python train.py --num_hidden_layers=15 --hidden_size=512 --num_attention_heads=8 --num_key_value_heads=8 --head_dim=64 --intermediate_size=2048 --vocab_size=15278 --hidden_act="squared_relu" --norm="rmsnorm" --norm_place="pre" --norm_eps=1e-06 --positions="rope" --rope_theta=10000.0 --rope_fraction=0.5 --qk_norm=true --attn_scale=0.152 --bias="none" --tie_word_embeddings="early" --parallel_block=false --extras=["local attention windows", "paired heads", "gated attention", "capped logits"] --init="uniform" --init_std_qkv=0.029 --init_std_o=0.0 --init_std_up=0.029 --init_std_down=0.0 --optimizer="adamw" --learning_rate=0.000918 --beta1=0.9 --beta2=0.98 --weight_decay=0.18 --lr_head=0.012 --max_grad_norm=1.0 --warmup_steps=296 --schedule="wsd" --decay_fraction=0.601 --decay_shape="linear" --final_lr_fraction=0.0 --batch_tokens=[65536, 131072, 196608] --max_seq_len=2048 --doc_mask=true --train_tokens=956400000 --max_steps=7378 --dataset="wikipedia_en"
Each number is 200 + 20 x the weight over its row's rms, rounded and kept within 0 to 999. Layers, rows and columns count from 0. The size before them is the row's rms in percent of the matrix's.

# layer 2 MLP up, 2048x512, rms 0.0655, rows 1194-1221, columns 128-255
095,179,219,187,182,216,198,202,197,179,187,191,230,174,189,195,205,189,170,225,184,180,216,181,202,175,189,179,211,171,199,188,190,170,208,166,171,227,206,186,226,190,207,190,183,229,216,215,175,202,242,187,201,202,231,177,177,151,215,228,221,237,205,238,206,190,176,192,194,206,191,207,245,203,192,207,227,171,168,205,201,192,183,211,207,200,188,198,199,200,163,173,171,216,220,192,197,188,165,197,191,225,221,202,199,206,243,193,203,198,221,196,166,151,201,201,173,221,191,186,219,240,200,250,206,228,188,216,189
101,211,154,214,170,220,180,202,175,260,196,228,199,150,173,218,218,179,220,176,187,190,194,197,194,219,179,197,205,227,208,200,192,190,237,201,236,181,189,181,188,214,184,212,203,198,211,201,149,200,204,152,189,163,177,187,190,233,212,192,198,202,218,163,192,198,209,183,178,189,204,202,211,204,240,211,188,179,189,175,189,171,216,199,237,218,195,220,220,203,215,193,208,196,244,192,211,209,186,161,196,203,191,221,205,210,222,184,222,223,162,225,222,179,200,166,220,168,239,177,186,200,190,190,183,200,188,197,187
106,176,193,214,194,212,205,192,173,185,225,245,223,201,177,186,193,224,202,213,208,196,191,204,159,222,197,221,207,207,211,167,172,191,226,199,203,201,174,197,188,227,208,222,222,186,237,219,227,179,210,177,211,205,160,197,214,187,182,207,215,164,232,192,186,252,198,206,203,227,224,213,202,218,212,155,193,172,214,201,188,169,181,202,181,181,216,211,195,214,183,222,181,242,236,201,215,189,210,211,237,204,204,211,202,203,201,182,160,211,174,189,204,201,226,199,216,227,206,222,181,220,196,168,205,176,186,190,192
097,256,235,207,194,219,248,187,182,189,222,195,208,215,199,212,186,178,201,206,181,210,167,157,200,174,231,204,204,223,193,232,217,199,186,195,219,199,205,212,196,202,209,202,177,214,195,199,202,189,194,225,233,202,162,174,202,195,193,186,220,187,206,243,205,183,168,187,177,204,200,202,219,172,206,225,186,229,184,178,191,189,217,236,222,196,197,183,201,184,201,163,221,198,187,201,213,194,207,172,208,205,195,241,227,201,222,187,202,185,182,169,196,263,182,193,179,204,169,235,202,224,162,159,202,220,185,172,228
113,235,186,210,217,214,185,232,253,212,192,209,238,191,180,195,179,223,173,221,200,184,220,192,221,190,227,188,169,227,197,197,231,125,188,192,197,191,176,188,231,192,200,175,177,198,181,215,199,179,175,224,192,215,173,219,173,185,203,218,192,220,216,215,190,208,204,193,211,220,228,203,200,218,220,195,224,208,189,202,172,217,192,197,196,222,208,178,175,248,184,172,201,208,225,187,173,185,195,191,198,216,192,213,159,179,179,210,194,208,200,179,233,184,168,157,210,205,170,183,206,202,154,188,230,218,188,197,204
108,274,223,187,225,173,216,207,176,221,216,173,208,192,205,212,176,203,212,199,183,204,224,180,226,190,209,207,243,185,168,151,221,191,211,181,192,217,172,188,210,222,224,205,173,178,226,230,200,193,202,218,211,200,228,196,188,210,207,187,240,182,190,202,177,178,191,194,231,221,228,183,183,175,167,218,184,201,208,215,216,196,216,189,239,206,199,212,224,201,219,191,200,174,209,192,181,195,175,220,211,193,221,221,165,182,193,191,204,201,169,187,211,204,200,181,234,197,231,222,193,196,169,215,218,191,224,237,218
105,207,186,198,165,163,183,199,216,236,201,200,206,228,172,245,180,208,185,201,208,215,198,214,203,192,219,215,192,181,225,169,207,208,203,154,184,203,199,199,214,226,214,176,192,154,202,163,203,172,196,212,196,198,211,224,195,188,190,192,218,196,236,183,197,214,195,177,184,205,231,209,180,194,195,227,179,184,182,216,199,178,213,215,248,199,239,185,214,223,217,178,210,194,207,194,195,171,171,206,189,187,183,230,156,223,200,154,207,194,190,158,180,178,225,173,206,204,197,227,228,186,148,183,201,171,223,209,207
086,203,197,220,178,203,162,211,205,221,188,203,178,212,208,229,201,239,186,211,178,195,182,191,183,179,199,218,199,200,229,192,196,199,206,188,244,201,181,225,184,211,216,217,222,217,195,227,219,197,195,201,215,219,182,206,218,233,190,224,208,192,233,214,199,219,198,238,209,244,209,195,237,162,192,167,213,215,199,183,207,200,193,189,195,199,224,227,191,198,189,197,197,199,172,228,203,189,210,203,190,199,179,212,190,186,218,209,222,205,214,234,200,199,191,201,210,235,201,199,201,213,186,200,193,188,179,197,203
110,225,208,216,190,183,215,232,233,217,185,169,191,196,174,211,215,195,204,189,223,199,179,187,191,193,205,193,196,187,210,223,236,172,217,177,225,209,211,238,221,158,205,202,191,153,163,200,190,161,207,237,214,201,220,193,204,203,215,208,198,219,212,208,185,185,195,182,193,177,208,204,214,197,185,184,193,180,213,203,205,173,218,214,213,176,244,151,211,209,211,154,193,183,212,197,196,176,186,192,192,177,173,211,209,169,204,201,148,184,169,243,204,186,221,188,217,186,182,250,163,206,201,218,167,213,188,230,217
105,206,205,193,214,206,207,238,247,248,157,154,213,184,224,205,179,200,201,218,184,207,213,169,177,192,197,217,191,219,151,188,196,217,196,203,179,195,173,205,223,198,219,192,195,184,225,197,205,210,199,193,192,252,192,193,214,185,167,187,220,150,241,196,261,174,194,201,194,214,197,204,160,189,193,220,176,215,196,187,199,202,222,198,207,211,237,199,193,211,222,153,220,221,200,224,207,191,190,166,193,190,196,195,187,189,186,196,212,208,190,175,178,220,205,174,196,181,194,206,198,199,203,253,201,246,184,199,165
091,226,222,205,176,214,225,227,203,214,219,190,229,187,237,204,239,203,208,199,239,184,220,183,201,229,248,203,192,202,193,200,231,201,195,180,202,197,185,231,210,186,168,189,193,179,173,211,165,183,193,199,199,220,210,215,204,184,204,202,178,224,201,231,217,213,185,181,201,216,225,196,197,159,176,213,220,191,169,209,172,202,217,227,230,189,207,192,179,197,211,180,178,238,190,174,210,192,219,186,238,219,211,204,199,217,183,221,203,203,186,201,193,204,183,205,218,225,190,217,177,197,210,189,200,236,217,189,189
097,210,199,212,204,196,254,217,247,228,178,185,202,181,241,160,194,226,206,196,200,207,228,212,223,201,203,220,208,187,198,237,186,187,199,185,214,191,202,160,199,179,210,186,238,170,204,206,222,175,211,189,194,194,208,220,208,229,203,241,168,209,173,217,210,163,238,161,181,212,239,148,163,181,177,169,161,220,165,241,211,218,206,197,187,209,204,176,186,178,171,217,193,190,202,227,201,187,198,219,207,233,198,201,212,176,235,220,212,187,205,202,223,250,184,214,225,169,230,188,175,184,173,212,182,216,206,189,179
092,178,224,207,206,195,177,207,196,182,206,186,199,191,178,217,172,200,158,197,218,221,216,166,196,194,209,197,166,184,164,182,226,145,169,195,222,182,243,190,210,199,226,173,207,208,232,173,207,198,198,201,236,181,229,188,210,221,191,231,216,195,229,197,199,206,200,193,149,233,196,232,181,225,195,204,221,179,189,209,186,196,212,160,169,206,175,187,165,178,196,212,204,183,165,220,203,227,183,182,186,196,221,156,204,196,182,231,220,205,235,208,193,189,188,189,175,203,208,179,209,218,220,223,201,236,197,183,245
087,197,191,219,193,214,231,172,195,202,195,193,222,181,161,208,177,163,187,216,193,169,212,194,176,189,216,187,205,198,177,165,206,194,216,170,153,209,216,226,206,219,228,188,197,215,204,201,196,197,180,211,202,225,195,210,212,175,200,191,209,203,206,221,194,249,212,218,231,193,221,188,195,231,188,211,160,176,204,183,234,172,247,228,235,184,191,203,179,196,238,170,223,204,181,157,223,220,224,175,193,233,202,196,210,174,217,205,187,209,203,211,202,164,152,174,224,208,201,160,213,214,211,215,209,232,190,194,178
112,200,220,224,177,182,255,204,218,208,229,200,237,193,231,203,180,227,214,201,150,198,191,181,209,237,187,203,167,223,176,176,227,198,214,251,203,191,171,214,206,189,209,175,199,199,197,204,204,203,169,157,188,191,157,215,191,204,213,209,204,226,213,201,209,194,216,233,221,183,197,191,182,218,243,181,172,179,170,193,173,185,192,206,203,204,206,173,197,215,186,222,195,206,205,214,187,184,203,199,200,193,169,220,165,176,184,225,172,175,240,205,202,211,224,176,230,184,192,229,196,225,229,191,195,217,226,198,166
103,218,211,199,209,217,207,175,177,232,201,166,237,167,213,202,179,240,233,210,186,186,222,177,213,212,237,244,180,219,194,214,245,201,187,207,187,216,160,199,196,216,210,196,204,182,205,189,178,211,207,226,211,183,220,182,165,163,210,165,184,225,186,166,203,212,199,185,212,211,266,171,193,177,192,225,190,236,179,180,202,169,200,191,213,186,215,195,208,167,220,203,179,194,211,197,195,210,169,169,166,234,204,197,207,211,190,194,200,199,204,189,165,170,220,189,217,211,173,222,217,216,201,251,190,211,174,201,225
101,208,188,194,211,163,214,191,196,219,197,213,186,213,198,203,184,149,184,194,210,182,195,178,188,198,228,196,222,181,205,207,195,206,196,221,231,197,207,205,197,209,169,199,196,236,234,164,179,225,152,226,183,188,186,196,189,233,190,178,196,200,162,222,229,210,178,210,174,193,209,211,184,226,187,183,206,161,212,201,219,230,199,228,198,178,211,218,185,237,202,238,208,164,191,223,240,224,221,220,210,222,211,194,186,176,201,207,170,205,180,198,219,210,213,208,197,179,232,217,201,190,176,213,210,217,200,190,177
100,209,235,210,229,177,254,194,209,186,163,191,249,199,214,184,170,179,209,214,176,223,173,209,204,197,192,217,169,207,226,202,211,199,220,210,165,204,209,209,219,225,205,216,214,224,186,209,199,192,213,218,195,184,204,214,199,175,181,179,191,185,236,232,211,193,168,168,231,210,176,234,208,208,202,220,201,200,186,241,220,178,170,199,219,200,205,235,203,201,206,173,176,233,177,210,237,199,172,212,195,203,230,187,211,192,151,211,207,173,232,184,196,167,199,183,200,217,168,213,190,213,179,216,220,215,173,195,189
098,201,191,219,192,246,231,220,230,204,188,180,176,194,203,193,195,188,197,194,171,197,178,190,162,209,216,194,186,236,224,238,204,211,211,213,173,209,239,195,226,192,175,219,240,226,226,199,179,203,184,167,191,159,197,200,201,197,232,217,188,169,199,199,233,201,203,192,208,188,224,214,197,221,207,194,218,195,187,239,187,186,197,171,197,207,217,218,212,183,185,202,205,189,197,217,182,180,176,203,193,189,210,178,187,180,203,177,167,192,218,195,209,212,230,149,211,185,204,219,190,182,190,213,228,197,204,193,199
094,201,259,202,177,207,222,192,185,192,198,217,216,215,191,211,201,186,188,189,186,160,219,207,174,202,196,213,209,236,204,219,184,229,215,175,198,228,202,169,205,216,216,157,177,207,204,183,251,177,184,179,205,209,217,230,184,199,213,195,226,229,197,192,230,175,187,183,220,203,209,180,200,185,173,194,204,186,162,180,220,220,242,244,219,185,221,205,230,196,211,211,197,212,209,189,178,226,188,192,219,225,196,198,208,204,161,211,195,200,205,196,164,202,212,199,175,203,196,212,171,202,183,200,208,240,174,219,198
100,202,217,213,180,174,266,195,197,209,185,187,195,166,185,193,207,202,196,209,204,202,186,208,212,196,187,220,174,191,196,231,203,241,197,208,216,158,159,162,239,179,180,196,194,165,233,162,178,171,209,190,180,191,199,199,191,170,193,198,215,201,253,162,207,235,219,173,223,197,207,223,219,168,180,217,160,211,180,191,201,187,234,208,191,187,202,185,196,204,193,198,196,182,196,179,211,198,178,199,174,229,222,224,182,188,195,174,201,192,210,182,183,176,208,206,225,183,197,198,195,203,168,232,201,199,201,198,179
107,191,223,204,228,180,155,192,165,183,213,211,215,208,192,213,180,207,224,231,203,232,177,191,207,171,229,200,229,209,182,197,229,167,216,193,234,202,209,185,216,214,198,193,232,208,187,206,203,180,224,239,175,213,165,202,207,186,206,213,208,200,208,182,212,197,223,192,215,232,206,212,180,184,192,216,191,166,192,241,190,240,216,236,204,190,187,210,174,211,187,193,210,255,169,226,209,233,201,217,212,236,200,195,199,192,195,225,185,219,204,205,244,174,205,209,216,191,219,228,220,247,209,188,163,181,178,157,203
104,234,196,198,203,204,216,217,202,209,173,180,209,208,239,175,194,166,205,220,198,225,221,214,172,196,193,229,215,214,169,186,179,204,174,205,216,185,210,153,248,188,219,200,182,188,203,172,188,186,205,209,184,227,182,210,164,222,202,214,231,218,204,218,221,194,184,236,233,225,208,210,182,186,178,202,208,174,208,206,211,183,201,216,187,212,195,200,173,236,204,213,191,196,196,205,192,199,225,222,192,238,217,228,164,222,190,197,196,208,187,219,212,226,225,187,196,175,222,200,216,201,192,211,203,194,200,191,192
096,182,199,211,216,179,207,232,213,194,225,169,199,230,258,232,215,232,161,203,153,228,205,219,187,219,225,211,188,175,196,208,213,184,198,208,202,200,181,158,200,191,203,170,218,188,211,200,196,195,168,216,217,188,186,221,182,228,144,175,215,205,237,170,238,187,216,210,197,176,209,164,195,156,212,223,167,208,209,201,169,155,196,194,219,184,205,213,207,172,222,200,203,224,174,205,212,226,180,183,227,191,177,242,214,187,190,208,239,195,189,184,224,233,194,168,237,204,226,222,185,237,214,198,170,203,227,208,197
110,238,212,233,203,174,242,182,204,185,196,196,198,182,186,218,198,145,207,227,156,215,227,177,183,200,175,198,221,214,189,188,216,182,223,191,195,219,188,185,185,235,212,182,243,197,175,194,189,173,174,206,210,199,184,209,217,156,191,217,203,222,181,221,235,194,191,171,194,182,217,199,195,224,206,192,183,180,198,195,165,221,208,196,236,188,183,206,192,222,215,210,163,211,211,212,224,197,195,222,175,217,161,203,156,192,228,212,233,223,206,216,184,173,241,179,177,182,224,223,200,182,183,162,185,192,223,217,200
103,224,173,188,225,198,243,198,197,202,187,197,195,201,170,202,213,193,209,198,188,211,194,190,210,219,180,207,181,185,184,216,212,210,226,188,194,195,158,211,194,190,203,210,172,196,182,200,214,197,191,204,217,185,190,201,218,188,183,208,191,207,189,205,169,183,201,211,201,174,194,213,166,173,192,211,245,231,153,167,212,192,199,175,198,185,219,177,177,270,241,191,204,219,197,181,185,198,195,177,214,193,203,195,212,197,221,226,212,192,247,201,203,208,220,216,178,191,167,186,223,197,208,222,169,226,239,166,214
092,226,157,234,215,184,173,222,211,172,196,190,226,201,178,157,146,191,197,215,203,210,203,167,226,195,187,161,242,177,183,164,241,195,214,187,160,183,199,181,193,203,222,201,185,169,194,180,176,186,195,229,221,207,201,193,192,195,158,195,187,218,161,250,220,137,230,209,179,178,187,218,200,186,201,229,224,211,197,199,203,214,217,230,203,219,199,219,204,215,227,179,238,199,234,186,203,169,189,183,203,189,184,214,209,181,204,209,135,196,205,202,173,197,193,193,193,180,234,220,179,209,167,185,205,189,173,184,195
094,176,214,219,252,183,209,169,202,203,184,217,251,220,207,173,220,188,207,201,198,178,203,188,216,185,203,192,219,197,219,219,216,191,213,198,207,209,220,189,196,205,188,171,195,232,211,184,153,164,186,186,174,194,222,209,189,219,198,220,217,225,230,166,219,195,220,162,183,196,191,223,219,205,221,188,205,186,223,200,183,211,203,197,225,190,212,174,233,205,181,207,187,244,215,226,228,221,196,169,209,226,186,231,242,186,223,212,193,147,197,178,192,209,220,166,208,211,201,205,218,192,201,208,197,194,212,223,181
# layer 2 MLP down (transposed), 2048x512, rms 0.0632, rows 1194-1220, columns 128-255
094,175,186,186,227,228,209,187,228,212,217,212,192,178,251,169,225,169,204,206,178,213,201,151,183,169,180,193,248,190,191,235,175,224,197,180,222,235,189,191,226,169,204,215,186,211,212,235,177,205,212,193,222,188,203,179,170,191,225,178,203,217,192,248,219,239,189,180,208,212,198,223,237,180,193,203,225,172,188,184,162,191,175,228,203,169,191,210,219,179,223,193,190,225,198,198,199,154,193,162,171,206,233,208,192,180,196,186,221,224,206,226,192,209,178,198,170,220,236,208,196,212,198,227,219,202,196,176,181
101,190,211,199,191,220,212,210,199,206,218,217,201,176,211,173,225,178,224,180,183,168,193,138,211,196,212,203,201,228,221,180,214,240,198,229,200,193,189,209,197,179,197,196,198,192,174,182,188,202,221,190,204,191,197,200,174,183,205,168,199,199,211,205,192,187,215,179,212,160,218,227,195,186,231,204,206,198,184,197,187,217,220,215,211,252,197,219,215,193,165,186,209,228,208,181,181,207,212,171,227,196,218,195,197,215,194,203,238,161,190,176,180,173,215,213,203,213,244,197,240,189,197,180,217,184,222,218,206
106,212,200,170,213,189,230,212,202,216,223,187,195,248,229,190,217,212,199,203,192,221,220,207,210,203,217,181,180,200,205,185,192,199,191,183,174,222,203,195,184,220,209,225,211,183,212,226,203,174,177,198,195,222,207,196,188,186,200,173,189,188,218,235,194,201,204,187,202,205,219,218,177,187,243,219,210,207,191,186,197,228,190,230,220,182,187,174,210,193,239,200,264,230,222,197,183,200,167,212,213,206,187,190,209,189,161,186,169,240,201,172,196,192,179,208,219,185,155,228,208,193,197,196,191,189,176,210,197
096,221,165,190,210,197,211,180,202,193,205,199,185,217,185,193,200,199,191,195,203,223,176,145,197,191,177,208,161,191,217,218,211,228,212,196,208,223,208,179,182,220,160,168,192,191,188,201,211,201,197,193,197,247,243,222,193,217,214,181,195,219,194,201,213,229,183,220,207,181,196,231,199,225,223,181,153,188,159,205,193,178,206,239,216,174,155,219,164,161,203,206,221,232,209,231,206,194,190,200,205,241,209,209,227,178,205,166,209,198,189,187,197,190,170,209,176,218,174,227,190,238,183,198,209,210,185,166,169
109,170,194,208,190,202,163,177,193,210,178,230,198,185,185,180,179,198,199,195,184,196,210,187,203,180,198,198,220,212,190,184,195,180,197,215,199,203,186,190,225,209,156,210,213,190,190,183,226,204,188,171,188,234,168,227,178,216,149,188,215,219,194,221,212,221,238,228,207,177,185,196,223,205,175,178,194,201,219,167,212,246,182,210,191,207,218,214,182,209,177,235,225,173,232,189,195,202,186,226,170,189,165,183,234,211,188,219,157,225,192,173,197,187,206,230,188,217,203,189,171,228,194,189,207,216,199,206,176
106,195,204,179,212,190,186,202,214,217,185,215,182,202,215,197,171,199,181,225,235,166,166,204,192,152,201,177,207,192,213,185,203,151,164,214,179,199,195,186,204,191,201,184,214,198,201,210,166,251,190,168,231,173,223,183,177,182,205,202,177,187,208,199,203,208,181,224,200,167,194,180,223,215,190,163,204,207,173,200,201,226,227,175,181,233,208,196,232,184,224,245,232,162,186,235,205,215,197,211,162,213,222,212,222,202,194,164,198,203,203,221,164,214,208,194,206,213,160,179,214,236,177,193,170,217,210,187,182
105,201,192,195,171,191,206,165,188,218,185,215,228,222,232,208,209,193,200,226,194,189,195,177,199,182,214,227,200,168,198,219,213,222,177,135,236,192,216,184,231,189,235,217,171,211,204,191,182,237,200,178,192,185,210,202,191,194,198,203,209,194,198,173,170,203,215,212,161,205,187,215,191,248,163,215,169,213,189,207,213,183,202,202,191,226,189,253,192,212,172,196,180,198,190,194,207,204,221,194,208,175,208,230,221,221,207,183,214,206,162,198,217,245,171,210,186,191,273,228,209,201,177,203,214,195,205,173,199
085,187,197,200,176,217,170,180,230,186,184,199,183,215,198,197,165,179,166,198,229,207,209,215,207,178,223,240,193,190,228,185,195,217,140,186,207,197,208,212,199,203,213,247,192,200,208,194,187,190,164,197,193,215,213,204,205,202,207,226,192,205,148,223,212,207,190,196,228,193,204,203,215,193,188,209,232,176,211,174,197,216,235,214,159,207,228,201,174,180,215,182,186,204,202,208,185,224,177,201,204,205,199,168,226,181,243,231,222,201,217,208,193,204,198,193,181,190,223,148,224,191,200,201,211,172,223,222,233
107,198,206,169,201,189,207,211,227,196,207,148,190,180,178,184,201,177,204,209,207,163,214,189,192,183,182,189,177,189,196,199,211,199,169,197,187,185,192,178,172,195,201,186,174,204,158,204,211,190,165,167,189,200,194,182,191,211,205,213,180,201,220,190,200,211,203,168,220,163,210,205,194,235,211,161,201,208,222,208,183,186,228,212,194,202,212,190,180,218,158,196,230,209,228,202,210,178,208,202,199,206,224,192,208,142,214,190,252,197,223,198,210,206,192,199,210,216,160,192,186,247,162,216,186,184,210,183,150
105,194,233,213,192,188,194,228,192,217,211,211,177,209,195,189,198,201,164,219,206,214,182,227,194,182,215,212,197,214,199,195,184,208,199,200,165,236,256,212,216,208,217,195,202,205,184,212,211,211,193,198,204,204,180,188,205,236,186,191,253,192,225,204,215,191,185,205,185,225,219,196,201,206,221,210,220,217,211,225,209,179,196,196,214,205,180,198,186,195,244,242,151,196,203,186,224,225,197,223,183,221,216,173,173,206,194,178,242,208,217,227,212,239,227,187,201,183,190,188,205,153,216,190,191,202,202,218,197
093,207,218,180,217,210,200,195,211,211,188,184,222,219,215,186,226,224,214,191,197,218,185,191,170,202,178,193,163,159,183,175,186,245,196,179,225,197,167,172,195,188,191,179,201,229,202,207,201,222,238,202,201,181,196,204,216,211,239,227,194,218,189,225,191,215,199,196,194,188,184,207,203,198,199,191,188,169,215,209,207,196,172,193,192,156,182,225,195,202,229,188,201,222,228,213,187,194,218,235,198,206,177,168,198,194,214,207,179,220,217,215,168,205,196,168,197,186,168,169,210,189,200,190,219,197,208,237,200
095,214,165,190,206,184,229,222,182,203,178,195,186,209,221,187,222,198,205,175,215,237,199,136,213,195,200,182,196,146,211,181,180,189,183,193,208,187,193,191,177,171,203,203,191,201,220,187,216,191,220,231,213,204,178,179,216,150,198,173,220,178,193,196,212,227,193,219,174,202,172,225,214,197,217,231,186,227,203,212,199,183,219,185,198,195,237,214,213,205,207,210,243,222,195,224,197,177,208,173,155,214,183,195,213,210,218,201,177,220,171,212,206,159,221,186,212,273,228,197,201,188,199,194,227,206,190,221,207
089,153,205,199,185,205,211,223,182,218,216,184,185,185,215,170,214,169,192,227,195,169,210,170,171,167,249,187,160,182,183,186,221,178,180,190,193,171,247,189,230,224,246,164,196,204,195,213,195,199,189,211,229,162,153,154,206,213,150,195,218,184,178,220,165,201,225,188,184,219,177,215,207,204,219,184,189,192,188,199,193,242,201,175,173,189,201,174,178,190,178,210,180,220,205,200,209,224,223,192,173,210,196,158,174,198,214,217,176,178,223,212,216,220,219,198,208,195,234,159,215,184,213,213,204,205,208,187,204
088,230,194,209,229,217,242,230,179,185,228,201,217,195,185,207,209,206,199,203,218,179,200,202,180,195,195,223,189,157,172,204,208,196,197,207,174,180,214,209,206,231,205,223,233,221,201,206,232,222,187,157,189,191,219,193,203,191,195,200,206,203,222,212,214,211,207,240,211,216,183,209,190,192,171,194,167,180,211,215,194,159,209,215,241,205,171,197,179,214,210,193,241,189,197,167,212,182,219,184,222,211,233,197,223,197,219,155,201,230,200,195,192,194,163,217,218,186,188,154,223,203,216,204,197,240,201,201,152
110,205,185,212,204,188,217,207,192,197,174,190,189,198,215,197,235,182,169,181,222,180,154,176,201,244,212,226,192,226,219,219,181,209,209,221,165,210,205,194,224,212,207,192,182,196,194,221,182,178,214,233,201,242,209,240,197,176,172,204,188,216,222,203,175,222,175,222,201,164,228,187,191,213,226,192,180,202,211,215,207,222,208,213,205,237,260,183,209,188,199,189,195,161,184,173,199,185,230,230,207,224,214,179,221,194,211,196,193,170,193,213,204,205,219,162,211,206,204,172,235,205,197,216,164,191,223,184,168
105,192,189,227,161,183,191,201,213,191,190,203,181,185,215,199,211,164,194,182,209,229,247,203,167,193,186,203,234,223,237,208,194,161,217,220,214,201,165,190,206,199,225,185,177,191,208,219,200,201,233,191,148,196,184,217,210,160,191,200,186,208,186,227,201,198,206,200,223,195,235,223,185,182,171,191,206,196,220,190,164,201,162,166,236,218,215,205,199,210,229,195,208,198,240,194,213,201,197,208,186,236,173,200,188,203,190,174,220,151,224,190,186,212,212,212,216,187,182,235,231,219,187,198,194,217,204,202,188
101,203,216,177,190,184,223,220,201,187,200,213,198,193,233,166,193,227,192,188,196,201,201,215,206,229,220,203,167,179,248,217,209,211,175,213,213,225,192,221,213,203,226,201,209,198,216,219,185,221,233,215,233,202,189,182,180,219,215,215,193,222,188,198,149,191,199,224,202,218,206,210,183,170,174,190,205,226,223,204,201,194,193,232,177,228,173,188,195,216,235,191,216,204,180,193,200,193,206,180,234,212,191,225,230,222,231,192,215,199,172,247,191,176,220,210,165,215,181,177,224,160,166,230,180,242,204,177,184
100,173,210,194,220,216,204,202,208,179,206,192,240,150,205,233,175,205,181,236,223,196,139,241,166,197,210,206,175,181,183,222,207,211,212,209,165,173,187,175,213,216,187,203,206,177,175,176,204,234,194,229,200,202,219,193,215,197,196,194,180,219,219,200,186,176,173,163,219,206,181,199,207,169,177,209,223,192,190,203,183,180,177,190,213,235,222,226,209,176,179,175,185,182,206,186,208,179,198,226,204,241,163,201,179,191,181,184,217,215,191,203,208,185,199,188,191,202,184,223,215,215,168,216,188,190,197,189,227
097,196,217,222,194,195,215,196,196,156,228,210,199,215,191,183,253,178,172,217,181,188,218,225,220,219,218,211,200,194,174,217,178,222,220,201,206,230,201,180,209,219,188,217,234,233,229,216,193,187,175,220,190,215,207,215,209,191,190,216,224,204,195,197,234,182,202,197,201,184,210,196,215,199,224,189,210,204,244,190,233,233,177,184,200,213,202,211,227,218,216,191,200,211,182,243,206,209,165,213,222,251,162,196,224,219,206,182,171,177,207,199,209,160,156,173,203,183,207,197,196,194,230,189,174,178,206,170,206
092,184,211,200,189,218,213,212,198,179,244,173,200,199,236,172,220,189,229,178,164,199,212,197,203,170,209,199,184,199,219,202,200,180,191,185,220,198,176,185,194,221,203,225,214,150,206,200,211,203,170,198,230,189,186,180,186,218,178,194,212,196,134,194,216,184,188,203,193,212,205,195,182,215,189,197,203,206,181,174,239,221,210,205,212,195,228,190,227,209,187,211,229,188,221,182,177,220,210,203,194,216,182,197,194,189,200,232,197,201,217,177,201,192,224,189,178,215,180,178,226,213,198,217,195,183,203,207,188
100,229,190,227,212,220,247,200,205,187,203,199,187,241,188,196,208,214,201,204,179,211,171,222,168,198,149,209,189,207,215,194,172,216,157,191,190,181,212,170,227,232,205,197,217,214,238,207,166,202,192,224,210,197,213,200,211,187,219,200,174,190,182,187,202,202,226,209,183,192,186,213,235,188,192,180,228,167,189,230,194,203,198,185,218,209,195,176,215,215,219,173,224,170,195,209,236,170,196,207,172,180,218,187,195,213,161,178,187,201,201,200,195,183,201,200,183,199,209,172,205,192,212,222,185,197,188,236,169
106,203,202,199,216,184,180,232,200,200,211,198,183,229,177,208,198,234,193,218,219,190,203,175,203,217,205,202,198,181,207,220,197,209,169,201,169,179,184,185,242,216,229,205,212,201,220,229,236,176,190,178,213,215,204,192,196,171,215,219,197,209,178,155,184,185,181,190,205,174,229,230,176,205,198,223,193,174,227,211,209,222,220,195,210,204,197,190,198,179,188,188,204,214,186,207,215,192,176,190,175,251,167,180,210,180,151,199,179,179,173,201,190,215,196,200,155,185,183,213,212,217,189,206,209,203,184,200,169
104,192,229,160,225,222,191,241,208,183,172,154,192,194,232,226,186,172,193,204,195,209,196,165,236,195,178,182,226,192,184,162,200,206,193,201,232,195,184,206,235,192,240,218,213,214,173,207,194,201,179,205,199,182,168,178,196,203,188,189,260,173,223,215,207,232,228,199,199,187,178,206,200,244,200,186,187,202,213,171,195,180,195,213,174,226,187,195,184,181,201,210,210,222,196,178,183,177,213,201,192,237,213,208,215,202,204,230,198,200,195,206,212,201,183,168,215,199,211,219,188,204,176,234,189,169,178,190,194
097,223,172,204,194,210,195,231,205,175,190,197,174,193,219,210,187,219,226,185,166,224,209,206,193,211,221,202,213,190,213,228,203,198,203,224,204,206,178,171,172,142,197,191,198,208,200,241,214,183,208,194,168,200,193,185,195,213,201,208,232,169,230,160,221,221,217,214,196,182,193,206,188,198,209,187,159,199,206,216,169,184,200,199,195,196,200,206,200,180,213,222,195,218,212,229,211,201,216,206,206,187,211,216,182,208,190,199,177,240,182,225,232,242,211,188,206,204,217,214,165,183,212,210,198,199,233,199,221
106,168,177,221,187,186,240,212,246,153,213,191,208,182,225,210,196,195,205,189,196,206,201,176,212,174,206,212,169,227,201,188,202,261,211,169,227,210,210,186,195,193,208,193,218,171,188,198,177,220,227,187,222,220,210,181,216,198,216,188,176,179,207,183,209,249,195,196,191,191,224,196,217,224,172,218,224,223,205,221,164,205,212,168,208,201,194,195,190,196,196,173,164,219,191,235,175,226,210,200,202,239,174,203,201,199,244,204,170,199,210,209,202,248,201,212,258,195,205,194,246,186,189,183,162,186,166,189,183
106,210,178,182,198,231,235,188,226,205,187,162,195,178,193,196,228,187,170,186,209,189,233,198,194,169,204,202,193,215,198,222,204,182,212,178,163,200,185,195,214,198,233,157,155,193,194,230,217,212,192,190,236,156,190,177,190,154,180,178,210,176,215,202,200,182,217,200,187,212,175,224,246,179,218,205,199,198,148,199,141,202,195,213,200,212,188,225,191,197,190,215,207,173,178,157,223,210,171,214,213,183,230,203,170,196,199,216,176,211,226,200,175,214,194,198,201,210,190,206,206,189,209,194,212,164,193,209,189
095,194,216,198,198,177,236,224,180,213,203,206,190,183,187,170,222,200,213,207,201,194,197,156,182,176,205,195,194,213,237,218,233,166,186,254,204,208,215,203,194,205,209,145,207,160,202,184,186,192,211,208,242,166,177,198,200,216,197,207,196,182,165,212,192,208,205,220,207,198,226,194,185,253,225,207,201,180,219,165,179,165,183,207,193,228,180,177,185,212,178,149,195,211,202,191,195,195,240,161,188,185,226,203,205,204,210,183,212,215,194,200,190,232,202,171,205,195,214,209,180,191,205,208,210,216,201,207,227